{
  "positions": "rope",
  "beta1": 0.9,
  "lr_head": 0.00609
}
Each number is 128 + 24 x the weight over its row's rms, rounded and kept within 0 to 255. Layers, rows and columns count from 0. The size above them is the row's rms in percent of the matrix's.

# layer 3 attention value, 192x96, rms 0.0559, rows 43-95, columns 64-95
size [ 87  97 110  96 103  87 105  99  88 106  94  80 102  92  98  75  94  95  85  87  85  89  85  86  85 100  94  97  89  95 103  97 110 111  86  88  90 102  84  97 101  91  96  93 100  90  82 101 114  81  83 100  92]
[[115 118 168  91 125 184 116 135  61 149 182 162 123 130 109 123 123  91 100 129 128 102 129 128 157 142 126  61  84 104 129 108]
 [104 133 109 108 175  88 118 122 122 109 162 136 100  99  70 186 111 192 113 114 146 124 130 122 171 144 109 104 111  74 154 117]
 [126 134 157  96 122  87 151 124 121 152 120 119 126 105 138 110 132  86 151 130 105 182 125 118 120 144 125 131 163 145 118 133]
 [ 84 156 130 131  87  50 141 118 178 144 107 134 138 138 114  77  87 119 125 134 140 150 133 178 112 131 139  79  94  97 134 101]
 [ 97 128 132 166 157 124 155  94 137 153  77 103 180 108 118 154 138  96 117  97 143 150  91 120 151 133 116 144 137 115 125 131]
 [ 91 129 141 139 159 111 135 150 147 134 109 126 128 161  93 154 119 143  95 123 145 111 147 114 105 165 135 160 162 128 164 128]
 [ 86 130 144 145 176 142 150 151 156 159 129 157 121 149 148 128 100  95  89 122 131 155 145 113 114 109 127 155 159  91 143 124]
 [116 119 113 117  94 134 147 112  97  97 117 123 128 139 128 114 148 111 141 121 113  57 150 145 126  83 134 174 147 107 116 141]
 [148 136 154  81 122 112 120 166  93 137 124 139 103 131 121 127 152 135 126 149 148 180 102 146 125 140 166 138 154 154 108 107]
 [129 130 109 164 104 117 139 174 107 168 149 138 121 157 119 151 123 147 149 103 145 133 147 105 142 135 129 177 153 125  74 153]
 [125 144 168 140 143 145 151  86 132 126 140 135 121 115 141 135 151 108 167 107 111 168 181 117  77 101 121 134 131 152 143 149]
 [ 97 147 128 165 161 155 116 157 148 108 143 136 100 113 126  96 140 154 128 117 119 135 136 101 138 134 144 141  94 158 118 102]
 [138 120 156 134 133 133 121 128 148 145 147 141 137 107 175 158 141 156 129 138 141  68 161 105  95 169 120  93 136 107  98 121]
 [122 159 153 124 175 169 145 143 143 125 134 133 127  93 156 137 131 139 107 120 146 119 167 134 147 114 160 112  86 122 128 106]
 [138 106 123 129 120 130 144 132 111 120 114 148 158 124 135 139 140 150 153 126 137 152 157  86 108 107 111 152 163  73 103 105]
 [130 131 115 162 153 140 141 138 101 136 130 134 149 161 136 137 114  81 102 147 159 151 119 106 128 102 152  94  92 155 105 174]
 [126 120 113 166  95  90 122 137 104 151 118 142 112 113 103 106 141 158 101 126 122 144 100 136 147 157 131 154 139 153 152 173]
 [111 121 145 110  97 123 111 113 151 112 138 153 155 129  77  65 116 100 134 102 113 110  95 117 155  85 119 155 130 105 152 131]
 [ 93 173 130 101 138  98 106 173 134 123 104 126  81 125  83 143 111 102 104 110 154 109 155 117 163 122 124 178 139 167 109 126]
 [114 142 134 118 126 117  93  96  93  94  93 119 123 142 166 178 150  93 121  93 125  94 146 160 128 140 115 126 158  83 147 127]
 [121 142 141 103 136 143 162 158 141 117 139 110 139  93 156 106 126 116 131 128 128 190 152 121 115 158 138 116 134  82 116  95]
 [ 87 103 150 144 136 141 146 152 158 162 133 150 136 101  95  72 129 136  98 118 118 141  75 147 148 121 131 166 148 104 132 120]
 [105 139 187 182 168 133 155 129 143 135 148 119 142 122 133  91 115 147 104 125 123 118 120 122 119  68 145 135 133  77 165 112]
 [140 139 126 139 118  95 137 115 164 124  70 146 122 133 127 143 191  97 167 145 123 113 183 133 112 105 114 123 160 133  76 139]
 [143 137 113 122 113 130 149  59 136 179 108 120  94 132 135 147 146 100  99 124 122 146 114 144 149 169 139 160 109 167 131 141]
 [103 148 135 118 140 151 130  83 146 143 134 130 131 134 172 110 100  81 132  91 136  85 140 151 149  94 130 115 118  97 112 139]
 [145 101 139 103  94 129 145  89 158 159 102 169 163 126 166  96 155 123 158 130 125 124 156 135 120 148 121 133 128 118  81 108]
 [125 154 131 121 159 151 105 146 163 159 142 123 121 119 161 187  95 161 109 131 109 101 157 107 107 111 127 133 124 118 111 104]
 [ 92 127 130 155 157 112 130 128 118 109 133  90 154 149 116 150 105 160 144 101 122  98 143 142 139 117 153 182 115 107 145 146]
 [158  82 119 132 187  83 143 137 117 128 147 106 102 118 166 161  91 132 140 153 120 122 161 152 135  84 127 128 167 138  92  99]
 [128 149 157  95  55 156  99 115 122  75 102  99 100  92 122 133 128  89 128 162 125 102 117 124 139 103 141 125 123 129 109 102]
 [181 127 121 131 153 103 112 134 133 113 160 106 166 115 137 146 104 204 174 108 141 130 118 129 148 118 126 170 155 101 160 122]
 [125 103 119 103 108 107  99 167 108 111 132 141 113 138 123  88 177 144 149 142 139 123 171 120 108 150 121 135 150 140  98 127]
 [144  97 144  95 127  75 116 139 116 145 138  94 164 101 118 145 154  91 143 119 153 103 143 166 120 103 104 107 117 109 171 164]
 [109 102 129 147 116 150 123 149 107 121 120 119  85 142 105 119  97 107 185  92 136  85 139 124 149 130 105 155 107 111 202 136]
 [121 111 131 145 135 130 147  94 112 144 140 144 119 126  75 120 116 112 117 114 116 166 127 122 152 134 135 172 103 127 151  85]
 [101 114 147 126 126 177 116  83 148 139 137 132 183 109 104 139 144 111 155  96 123 116 109 140 106 167 104 114 130 147 105 125]
 [121 122 118 142 139 100 148 137 150 130 108 145 160 131 154 104 175 137  84 154 150 114  93 114 148 110 137  77  78  95 118 111]
 [145 122 133 169 141 148 136 134 139 119 119 120 119 126 119 127 100 140 107 139 110 115 128 140 106 131  79 137 151 199 114 140]
 [102  83 133 102 148 119 120 120 114 122 143 202 166 180 121 144  88  64 146 109 132 109  97 121 106 119 129 132  97 142 163 145]
 [133 111 112 130 140 164  98 152  94 120 123 136 154 165 130 137 152 179  79 151 124 104 121 117 109 130 126 153 122 141 123 122]
 [132 113 111 134 125 185 154 108 111 113 123  93 133  66 110 179 170 173 143 141 136 118 173 116 141 134 123 131 111 142  97 155]
 [136 160 111 119 162 115 154 146 136 104 125 140 131 133 140 121  83 132 113 104 152 109 125  81 134 105 132 139 178 170 154 140]
 [158 114 111 167 171 149 117 150 134 145 137 145 113 106 136 145 155 117 146 145 108 169 143 132 144 136 135 172  79 157  56 145]
 [ 99 113  99 112  97 129 104 144 132 131 138 152  97 132  86  83 153 122 123 149 126 119  81 147 139 151 142 122 111 143 113 152]
 [163 117 109 102  63 123 111  97 104 131 112 139 158 120 139 143 170 123 127 119 137 173 160 139 114 136 122 165 120 115 101 127]
 [ 92 128 143 126 165 143 120 118 126 151 109 122 128 142 111 169  77 131 120 126 136 128 117 157 137 128  98  96  67 123 172 120]
 [119 140 132 159  85 150 131 115 156 126  88 140 129  94 121 120 122  70 137 138 100 135  91 169 160 120 122 152  97 138 170 146]
 [123 123 178 121 111 152 118 183 123 128 123 117 139  86  82 165 141 109 180  90 149 166 129 129 134 134 129 153 110 133  33 124]
 [121 121 128 163  98 111 177 148 108 124 135 110 164 153 129 167 130 154  82 135 105 146  84 102 159 128 152 126 112 133 125 154]
 [120 112 123 125 164 150 128  70 117 137 166 118  99  96 106 104 145 101 127 131 133 170 105 161 143 179 133 104  81 136 124 194]
 [151 160  82 119 130 147 153 181 121 154 128 143 130 113 129 159 156  97 150 150 166  92 124 111 168 148 152 110 144 122 120 149]
 [ 97 107 173 152  78  77 112  93 147 133 155 170 148 116 118 129 151 135 138 130 122 126 148 126 135 148 125 149 124 148 167 169]]
# layer 3 attention output (transposed), 192x96, rms 0.0696, rows 43-95, columns 64-95
size [ 93  73  81  67  75  90  82  88  90  69  89  97  69 107  79 105  80 116 104 120 100  73  94 118  84  75 102  98  89 107  90  74  74  55 105  77 106  91  83  78  65  98 107  92  75 102  96  90  73 121  77  76 119]
[[106 149  84 110  97 129 151 141 145 100 153 152 163 131 111 124 122 146 111 140 111 148 125 132 106 141 110  91  93  77 120 136]
 [101 152  88 146 118 144 127  68 115 143 138 131 138 122  99 151 133 139 145 110 118 161  97 139 120 117 143 114 153 103 125 142]
 [129 150 106 127 165 123 140 157 143 136 119 191 180 129 141 123 137 127 140 138 117 165 126 156 108 154 127 133  88 114 111 101]
 [161 111 171  96  96  66 153 129 197  90 154 108 137 119 116 166  98 155 161 135 150 144 135 136 137 151 136 116 133 102 137  92]
 [112 169 140 167 101 145 105 139 106 103 114 160 146 131 115 135  89 129  97 131 125 139 104 123 128  88 136 108 115 144 105 115]
 [124  96 123 101 141 128 119 102 106 156  91 100 108 106 139 109 159 147 131 129 117 120 100 139 117 104 148 146 138 114 133 132]
 [128 129 152 147 145 114 137 124 128 105 112 107 117 146 147 172 152 128 156 128 137 146 114  99 145  97 154 144 147 119 146 138]
 [120 126 113 132 106 121 160 119 151 107 170 121 142 156  94 109 129 132 117 129 182 126  82 127 118 101  91 118 138  88 109 162]
 [110 129 145 140 119 130 139 104  75 143 104 103 110 171 172 118 144 126 146 117 123  99 153 127 125 126 133 136 150 141 147 159]
 [125 132 106 131 108 110 105 122 137 121 147 158 144 127  96 113 113 111 123 159 146 125  97  90 132 180 109 121 146 126 104  84]
 [124 151 110  97 109 149 173 150 114 118 165 141 155 137 128 107 105 146  87 117 127 141 152 130 140 122 134 127 107  96  90 144]
 [143 104 121 137 154 144 110 110  94 150  82 123 120 125 153 127 177 126 148 100 145 115 112 118 141 108 151 153 133 160 156 148]
 [106 138 140 105 127 113 139 123 161 122 139 131 124 113 139 184 134 108  85 136 121 129  75 132 140 132 139 107 125 101 131 114]
 [139 117 154 143 127 135 116 106 107 114 122 120 113 135 135 144 160 133 165 110 149 109 119 120 115 105 139 141 133 137 158 146]
 [ 95 148  88 157 137 128 168 136 107 149 138 164 137 158 110 130 143 136 121 165 128 170 126 174 164 108 146 151  87 125  83 156]
 [136  85 138 142 118 142  98  78 111 154 127 114 111 137 133 125 162 114 173 129 121 122 100 128 131 109 134 166 142 143 141 144]
 [134 148 131  93 113 100 166 155 135 115 163 152 124 127 176 136 121 139  81 130 102 120 149 146 165 155  80 141 121 112 112  95]
 [100 130 111 115 103 126 125 133 143 119 169 152 121 120 112 126 105 126  88 135 120 138 149 141 117 152 104 118  80 102  94 124]
 [116  94 120 164 146 154 127 125  78 160  96 124 117 125 147 120 141 123 133 103 147 105 125 123 135 110 131 157 148 126 142 127]
 [131 164 111 102 134 107 158 132 159  98 156 129 139 116 122 150 118 120 104 128 115 148 131 129 102 172 116 114 101 114 140 114]
 [135 110 126 156  95 154 104 132 118 146 120 116 115 156 140 122 117 154 148 151 120 119 131 117 137 103 127 135 143 144 159 144]
 [ 98 153 151 140 123 134 135 158 141 123 167 142 132 168 113 142 126 135  84 140  79 194  99 154 117 132 111  82 133  91  95  99]
 [131 128 141 150 142 119  83 101  97 132 107  79 110 113 126 122 157 147 131 118 150 124 124 148 144 113 126 141 125 155 131 146]
 [138 142  97 111 133 112 149 143 171 118 153 151 137 104 131 118 105 131 108 127 125 140 114 133 153 136 113 106 118 121  90 124]
 [110 156 131 114 127  97 171 120 150  80 168 146 146 134 128 122 113 125  83 134 143 162 136 114 145 146 126 132 111  98 107 120]
 [112 150 153 115 111 136 152 129 162  82 176 148 108 159 147 105  70 114 112 156 140 156 131 124 132 144  92 127 172 108 155 124]
 [146 153 114 118 128 121 147 171 182 122 166 149 150 147 111 118 123 111 130 118 160 147 139 138 139 134 107 116  94  91  98 126]
 [147 132 139 116 106 134 115 111 105 158  82 111 132 116 144 135 110 124 147 115 118 108 129 126 128 151 147 145 153 146 132 125]
 [116 115 124 131 149 146 123  93  91 104 131  75 119 130 137 125 117 131 149 130 135 111 130 101 138 108 140 163 164 152 168 123]
 [130 147 115 136 114 140 147 149 152 105 147 154 130  98 128 119 108 125  80 133 120 130 113 112 139 149 125 127 116  92 116 104]
 [122 100 138 130 126 118 114 114  73 161 107  93 118 105 166 122 151 147 166 123 144 102 122 130 150 148 135 146 143 141 161 157]
 [120 101 130 107 122 125 150 103 133  85 123 121 113 172 129 110  66 115  79 145 153 104 108 151  77  99 156 104 127  77 133 153]
 [132 136 110 106 138 116 107 126 146 115 151 169 159 142 143 175 101 150 130 132 145 155 148 157 108 135 106 105 120 106 108 137]
 [150  72 179 112 124 116 143 123 128 129 110 101 142 129 111 124 141 128 173 130 162  93 109 126 119 123 122 157 125 148 141 119]
 [120 153  95 114 123 108 140 123 139 104 156 141 138 119 131 113 113 131 102 146 122 139 148 128 121 141 114 114 138 122  94 111]
 [123 138 101 109 113 113 106 148 134  94 150 128 127 127 118 132  93 132 126 112 124 147 101 122 126 145 104 120 115 140  96 109]
 [100 141 119 108 119 116 156 150 157  98 160 154 138 131 111 113 111 127 117 127 121 163 105 116 113 151 109 102  93 118 117  90]
 [126 107 127 158 131 133 105 143  90 156 113 116 104 130 136 150 136 135 166 128 119 108 156 139 145 101 147 134 143 135 148 142]
 [157 121 125 106 120 120 132 139 151 111 150 143 143 109 109 149 118 120 123 120 139 125 125 133 113 146 139 128 141 108 114 136]
 [114 105 144 152  74 109 114 125 135 108 130 145 141 145 116 109 125 126 102 141 135 118 119 129  82 147 106 123 118 121 110 100]
 [136 121 159 130 150 148 182 162  96 127 103 114 156 163 113 134 147 143 124 131 154 126 137 107 139 120 132 140 178 163 134 156]
 [122 157 133 109 127 150 138 142 141  98 166 153 135 130 116 142 117 139 105 119 110 128 124 122 104 139 123 115  99  95  78 118]
 [131 120 112 169 130 142 103 117 108 167 108 110 116 135 163 120 158 142 153 123 137 123 111 137 147 104 142 145 148 164 145 140]
 [128 139 115 119 118 129 169 156 149 126 175 126 129 116 118 137 105 127  87  97 124 148 138 142 102 140 128 124  98 101 106 135]
 [117 148 109 106 105 120 136 142 186 134 135 112 158 121 112 142  93 120 105 152 120 136 129 127 128 157  89 109 118 113 117 106]
 [126 131 130 112 117  98 144 151 163  97 166 137 135 147 114 126 116 137 123 135 123 128 108 117 151 139 138 101 103 106 104  91]
 [133 158 102 115 107 123 161 127 150  99 167 134 145 138 111 119 120 138 104 124 120 165 117 135 125 129 117  94 130 101  81  94]
 [145 135  99 108 115 120 158 149 161 121 156 150 159 121  97 126 111 121 115 158 108 158 126 120 139 140 111  92 124 125  77 117]
 [163 112 154 122 152 118 125 152 134 114  74 107 122 147 146 132 118 114 162 155 157 117 135 114 141  90 117 109 140 137 141 141]
 [131 112 142 146 136 152 101 133  91 148  98 117 116 128 158 115 158 133 153 135 130 120 121 131 160 112 161 151 137 161 161 121]
 [137 135 122 117 149 101 125 112 156 129 120 134 126 133  90 117 114 140 118 145 140 133 114 120 111 128 123 110 147  86 119 146]
 [141  92 181 146 122 110 131 136  84 173  73 149 107 139 133 131 140 142 135 125 145 124 145 114 144 107 124 163 160 156 154 122]
 [120 149 109 112 127 108 147 147 160 103 152 153 134 141 110 130 118 134 109 138 125 140 106 129 107 137 113 110 111 102  94 114]]
# layer 3 attention query, 192x96, rms 0.0562, rows 64-110, columns 64-95
size [ 49  45  54  77  49  34  58  57  97  98 124 113 129 115 110 106 110  98 109 116 122 111 108 130 102 122 109 107 121 147 110 116  97 108 112 142  85 110  81  99 101 102  90  91 100  84  88]
[[132 148 142 139 155 159 134 138 117 139 110 110  98  84 213 119  96  63 115 117  85 159 104 129 148 138 139 121 144 142 105 127]
 [116 121 107 110  89 147 139 124  65 106 156 136 128 133 151 166 160 118  97 134 150 105 159 106 148 120 143 132 149 131 121 133]
 [146 144 126 150 114 132 157 126 132 149 151  98  84 155 151 109 163 111 103 125 144 139 132 107 176 141 118 173  93 153 116 133]
 [119 166 134 152 145 114 184  88 139 109 112 155 155 105 118  89 112  85 143 158 133 166 101 140 121 151 112  91 140 104 122 145]
 [115 104 128  98 136 132 119 105 146 114 165 101 108 147 113 113 150 117 133 130 115 115 104 130 112 140 118 139 138 118 171 126]
 [153 155 134 114 108  90 125 145 159  74 118 128 161 151 131 116  95 102 106 136 155 143  83  81 168 140 129 123  97 133  95 107]
 [121 133 152  83 117 116  90  97 142 140 129  92 140  91 134 140 105  95  94 149 116 116 129 111  73 110 121  67 126  97 117 150]
 [108 119 118 125 146 144 123 133 131 146 123 120 145 147  80 125 176 134 149 150 106 139 162 169 135 150 111 120  90 106 106 137]
 [147 158 112 154 118 154 119 125 166 150 146 134 207 144 144 116 132 154 125 150 177 171 109 104 118 130 158  87 174 126 119  87]
 [ 83 109 113 112 140 117 129 118 121  83 149 124 152 118  66 116 164 125 125 119 119  93 107 153 164 119 137 113  98 137 141 108]
 [112 117 118 175 176 137 155 100 162 122 154 104 117 116 133  80 150 156 141 117 106 111 119 118 165 113 130 160 100 106 148 120]
 [138 139  86 140 108  85 159 151 119  95 155 133 103 153 108 150 146 113 123 151 151  94 134 125 202 124 126 105 131 164 114 142]
 [137 149 124  90 148 144 107 112 106 165 143 116 149  89 112 132 103 125 134  97 111 141 173 117 118 179 124 109 132 135 122  98]
 [ 96 107 144 114 175 107 152 140 109 111 151 142 175 152 114 141  99 101 147 136 121 143 119 120 127 147 133  93 107 127 115 149]
 [115 125 147 122 112 180 177  91 147 145 142  95 119 107 144 138 127  97 142 104 143  74  93 165 144 137 144  95 123 117 142 123]
 [140 106 153  90 149 138 121 150 156 146 128 104 138 115 167 105 137 116 128 155 152  78 155 127 121  53 120 132 162 107 169 144]
 [142 142 134 103 156 124 139 140 145 131 149 119  79 156 103 139 100 153 101 133 134 146 145 152 121 115 128 101 123 122 104  84]
 [ 80 120 124 122  99 139 106 113 106 141 144 143 125 134 109 118 179 165 132 150 124  94 170 120  89 127 129 116 163 144 141 150]
 [166 136 114 137 138 191 171 131 100 121 169 149 131 161 150 115 135 136 102 122 159 135 129 125 134 178 121 160  85 124 104 132]
 [127 143 132 122 114 144  88 127 119 117 158 132 174 100  98 106 160 113 123 152 146 101 123 107 135 154 131 151 182 140 137 164]
 [172 133 108 114 103 125 171 112 126 151 136 111 106 157  69 143 140 199 146  84 137  84 159 144 132 107 125 122 117 146 170 107]
 [137 156 183 144 152 135 171 132 133 139 131 124 181 172 139 174 131 148 163 128 155 107 131 102 112 142 116 142 154 147  82 123]
 [ 92 129 117 143 121 179 186 111  92 137 101  97 106 126 149 147 138  71 122 122 111 140 114  88 171  98 152 107 146 134 100 105]
 [ 79 123  93 133 125  90 127 157 113 137 144 142  98 160 116 129 150 138 177 131 130 121 119 119 123  99 111 136 157 116 146 129]
 [125 100 145 146 143 161 133 119 119 102 132 123 119 173 125 182 131 160 134 134 148 166 112 126  95 119 140 146 143  72 159 158]
 [141 125 127 129  93 172 142 153 120 158 141  98 120 137  85 145 119  95 121 151  89 150  86 129  93 123 134 118  72 131 125 142]
 [162 144 119 127 113 164 117 176 142 157 115 129  98 117 128 134 136 133 134 144 122 122 102 126 163 112 144 131 139 145  88 120]
 [101 150 141  77 130 106  77 126 144 128 108 117 121 123 108 146 120  98 160 110 129 148 136 137 156 117 134  83 111 156 128 155]
 [103 123 137 110 117 143 115 109 133  92 113 133 123 108 130 162 169 147 121 140 128 121 133 124 128 125 136 109 133  88  93  75]
 [107 115 151 109  87  94  99 141 130 133 101 132 123 148 132  81 127 120 112 117 161 124 118 124 153 121 132 161 107 122 154 104]
 [134 126 144 125 147 120 147 150 125 124 153 133 106 164 134 116 114 115 158 104 116 160 131 149 144 126 128 161 143 217 176 112]
 [ 83 135 180  99 112  72 131 111 152 154 125 103 116 161 120 135 137 158 124 107 149 111 133  99 132 162 128 120  71 143  96 122]
 [118 115 106 138 125 102 146 139 178 158 115 132 149 105 115  90  62 125  98 110 152 133  77 122 118 105 106 143 133 128 116 118]
 [115 158  97 163 116 108 143 167 186 150  96 148 118 147 100 114 113  76 152 144 137 111 129 112 135 105 131 142  90 138  86 113]
 [119 169 140 120 155 120 123 134 154 124 146 136 141 162 101  97 139 118 145 164 145 140 139 108 159 137 165 132  98 121 132  97]
 [142  87 108 137  87 154 144 105 107 126 110 109 126  93 141 172 117 125 119  91 104 109 121 166 104 120  89 148 132 161 129 164]
 [116 109 129 104 102 130 149 150 118 107 110 118 105 174 134 107 117 146 117 106 103 128  84 160  95 128 129  63 155 129 138 132]
 [134 103 142 102 137 150  98 125  92 107 128 108 143 133 154 148 148 159 134 105 116 144 102 141  96 102  87 113 162 126 159 192]
 [142 101 127 141  76  90 153 120 111 147 109 152 118 118 141 131 133 146 162 117  97 108 118 162  92 127 113  92 118 115 108 115]
 [117 142 153 141 137  95 125 102 137 105 123 132 129 145 124 107 125 136  77 132 150 187 101 115 124 108 152 105 123  50 113  78]
 [117  94 140 149 102 164 174 144 111 113 124 150 104 123 160 107 130 146 138 108 109 143 126 128 117  98 109  95  99 165 100 132]
 [130 131 117 114 168 108 111 144 118 172 139 144  95 115 106 163 131 129 140 131 144 127 125 100 118 144 140 139 158 128  98 140]
 [140 112 141 128 151  95 145 158 124 158 127 119  95  99 126 103 103 141 188 109 150  99 144 117 130 138 125 111 149 152  99 101]
 [122 141  84 169 180 169 114 126 132 174 122 129 116 116 130 147 127 131 149 151 136 108 104 166 124 107 119 102 146 108 126 128]
 [104 153 117 147 126 105 103  96 101 103 121 149 124 118 173 165 143 153 125 115 110 181 151  99 129 139 137  81 124 136 113 152]
 [120 148  99 110 173 119 128 118 143 119 128 112 106  97 123 117 118 153  79 172  84 147 156 116 142 149 149 153 152 125 141 121]
 [173 125 145 139  98 172 162 172 138 133 164 151  96 100 100 130 113 128 190 134 150 116 117 123 130 130 113 130 123 159  95 151]]
# layer 3 attention key, 192x96, rms 0.0562, rows 64-110, columns 64-95
size [ 50  51  60  94  40  28  31  47 117 117 119 132 112 116 114 120 111 130 121 125 126 115 101 129 112 124 120 114 132 126 123 124  85  65  61  70  77 121 130 136  99  87  86  80  86  99  91]
[[130 111 105 106 104 117 127 127 138  99 159 145 163 164  58 128 166 193 139 136 154  91 157 133  94 118 145 135 134 112 155 128]
 [102 147 147 139 160 113 152 125 175 163 105 113 123 136 124 102 107 157 181 117  93 154 133 125 105 113 134 130 100 127 171 133]
 [128 104 112 120 144 126 131 148 131  92 135 150 175 169 110 124 133 166 164  98 150 108 132 141 140 125 147 151 159 111 157 120]
 [149 164 156 145 125  96 174 107 127 100 123 148 122 119 151 130  99 112 146 123 150 137  80  91 141 153 134 128 150 133 143 134]
 [154 156 139 158 115 111 126 126 109 144  90 130 166 152 143 135 120 136 141 125 157 146 135  97 164 120 138 111 116 140 102 117]
 [151 107 161 149 117 157 116 100  84 157 137  96 130 128 146 137 160 131 156 116 130 125 117 104 139 139 144 157 168 169 160 139]
 [146 124 120 158 115 137 173 131 158 129 171 122  86 171 130 115 157 130 116 117 173 141 122 138 192 163 124 190 119 148 121 118]
 [ 81 152 124 148 149 122 150 104 119 133  90 160 130 105  99  89 130 106 156 163  82 158 147 175 102 128  79 109 110 106 137 135]
 [159 158 127 155 122 151 129 119 174 160 141 131 205 144 142 126 127 152 127 152 185 158 102 102 112 131 155 107 171 120 119  86]
 [ 79  98 114 110 125 126 134 116 125  82 154 116 156 123  65 116 163 123 131 121 119  95 108 150 159 120 139 128  87 138 140 114]
 [114 120 119 167 179 136 166 111 149 117 154 106 121 125 142  81 158 157 137 111 106 102 124 122 162 112 133 152  97  98 154 122]
 [140 144  82 138  98  79 157 143 122  91 164 118 113 151 117 149 150 116 116 151 153  97 128 122 207 124 133 116 144 161 119 144]
 [126 158 123  88 146 134 108 116 109 164 142 120 140  90 124 124  97 123 130  95 103 134 180 124 122 166 125 105 119 137 116  97]
 [ 98 104 153 118 186 112 149 147 121 126 133 133 177 148  99 147  95  95 147 131 137 132 110 118 125 137 137  98 121 126 112 146]
 [119 130 151 136  99 192 165  95 155 141 147  98 140 108 150 137 128 105 143 118 143  74  90 156 148 136 150  94 123 128 146 118]
 [133 108 154  91 143 139 117 147 156 145 131 103 132 116 161 103 136 109 130 151 152  72 163 131 119  53 119 126 161 113 161 152]
 [149 144 135 107 156 126 142 152 136 134 146 126  94 139  98 146  97 147  90 130 140 149 139 153 124 110 114  88 118 127  87  84]
 [ 71 124 131 134 116 144 113 110  99 139 134 146 142 133 106 105 179 158 139 156 109 107 169 139  80 126 122 112 155 145 137 147]
 [169 140 106 132 138 185 162 128 108 118 179 150 131 161 146 123 148 136 101 117 161 118 139 122 138 177 133 157  95 119 106 134]
 [124 137 142 112  98 155  97 125 117 122 160 133 165  98 106 121 160 114 114 149 145  86 122 107 145 145 144 152 177 134 139 157]
 [167 130  98 116 110 122 164 111 126 149 140 115  94 155  72 132 142 191 137  81 138  91 159 143 137 104 118 120 111 136 157 104]
 [137 154 181 145 140 154 175 140 129 151 119 128 181 176 145 175 127 155 146 129 149 110 129 108 107 144 117 134 155 153  78 127]
 [ 89 135 124 134 142 172 206 115  99 139 100  99 112 128 132 143 144  56 119 115 116 135 120  95 158  96 141 110 139 132 111 104]
 [ 72 123  91 128 136  87 132 166 114 139 139 150  95 161 108 119 148 137 178 127 120 117 131 127 111 100 110 128 145 115 144 136]
 [135 102 146 154 141 150 137 120 119 104 133 114 114 183 121 179 138 165 132 122 153 168 109 122 107 127 137 148 148  68 162 155]
 [143 128 137 133  95 170 140 150 121 158 152  99 116 140  84 133 112  99 119 151  94 162  83 126  91 124 138 112  80 131 127 141]
 [169 140 117 126 103 168 105 167 145 157 108 127  93 121 132 137 132 117 132 147 117 118 109 121 167 115 142 138 136 144  93 129]
 [ 90 148 130  73 134 111  71 122 137 131 115 126 125 121 110 145 133  98 165 104 120 144 139 141 152 121 132  75 117 141 127 154]
 [ 97 126 127 120 115 138 106 112 133  92 104 137 126  97 134 155 166 152 126 137 125 129 138 125 119 128 129 112 124  98 102  79]
 [105 117 158 120  84 101 101 144 128 135  96 119 130 139 130  89 113 111 112 123 151 134 110 125 138 118 125 158 111 105 158 113]
 [126 120 151 129 138 120 139 139 124 123 154 122 105 161 133 120 114 121 162 108 117 175 123 146 142 126 118 155 144 206 181 117]
 [ 87 137 181  97 106  74 129 107 155 152 129 107 117 169 127 146 143 157 122 110 142 101 132  99 134 160 132 126  75 142 107 128]
 [142 154 118 151 157 154 123 110 112 118 129 127  98 132 125 140 147 144 128 173 112  99 156 135 134 122 150 129 123 138 156 146]
 [105 157 145 138 125 108 137 173 141 122 154 146 129 143 164 138 111 121 178 142  81 122 101 113 190 129 144  88 125 117 121 136]
 [114 115 152 140 123 107 145 175 140 100 117 128 134  85 131 137 125  84  92 105 123 133 103  87 146 113 115 171 122 125 101 153]
 [155 151 135 128 123 138  97 133  90 113 122 130 105 130 120 106 146 124 158 115  99  97 157 150 126 133 115  85 140 136 147  99]
 [143 167 123 128 158 136 165 126 128 118 143 159 141 105 147 150  99 178 106 142 129  93 135 129 121 102 138 138 107  99 162 130]
 [113 103 141 134 115 120  96 113 100 140  86 144 118 112 133 115 146 131 161 115  70 123 151 158 115 127  98 138 108 135 168 139]
 [125 113 139 137 124 119 111 128  88 146  94 161 128  98 129 105 134 134 144 133  91 105 150 198 114 123  77 126 119 158 138 156]
 [142 170 132 124 137 120 147 138 150 113 167 114 114 168 140 148 126 134 118 136 190 138 105  83 147 130 174 105 128 115 125  93]
 [135 114 130 143 154 153 149 193 176  98 128 143 112 102 128 142 121  87 171 140  92 143 139 130 141  97 121 126 142 118  90 126]
 [ 85  93 108 126 154 123 140 132 140 146 143 175 125 149 111 130  90 156 110 123 160 119  98 127 124 110 144 173 109 133 146 143]
 [116 146 105 105 103 129 144 132 149 106 144 173 165 107 127 123 147  97 142 118 112 148 133 129 153 122 158 122 133 149 107  66]
 [122 119 142 163  81 168 116 104 146 110 138 160 150 141  99 150 133 167 145 140 124 133 160 157 128 104 137 146 164 127 154 117]
 [143 150 146  85 150 123 142  79 140 125 133 136 104 103 122 127 115 140 163 163 130 139 132 141 120 147 149 143 170 112 176 165]
 [129 128 153 173 154 134  86 109 155 139  95  75 126 114 143 152 112 172  95 145 133 105 132 111 103 135 125 138 116 139  88 163]
 [121 111 103 138 140 135 112 175 136 113 101 119 150 119 110 124 148  79 163 138 101 100 170 123 118 125 109 112  99 149 130 124]]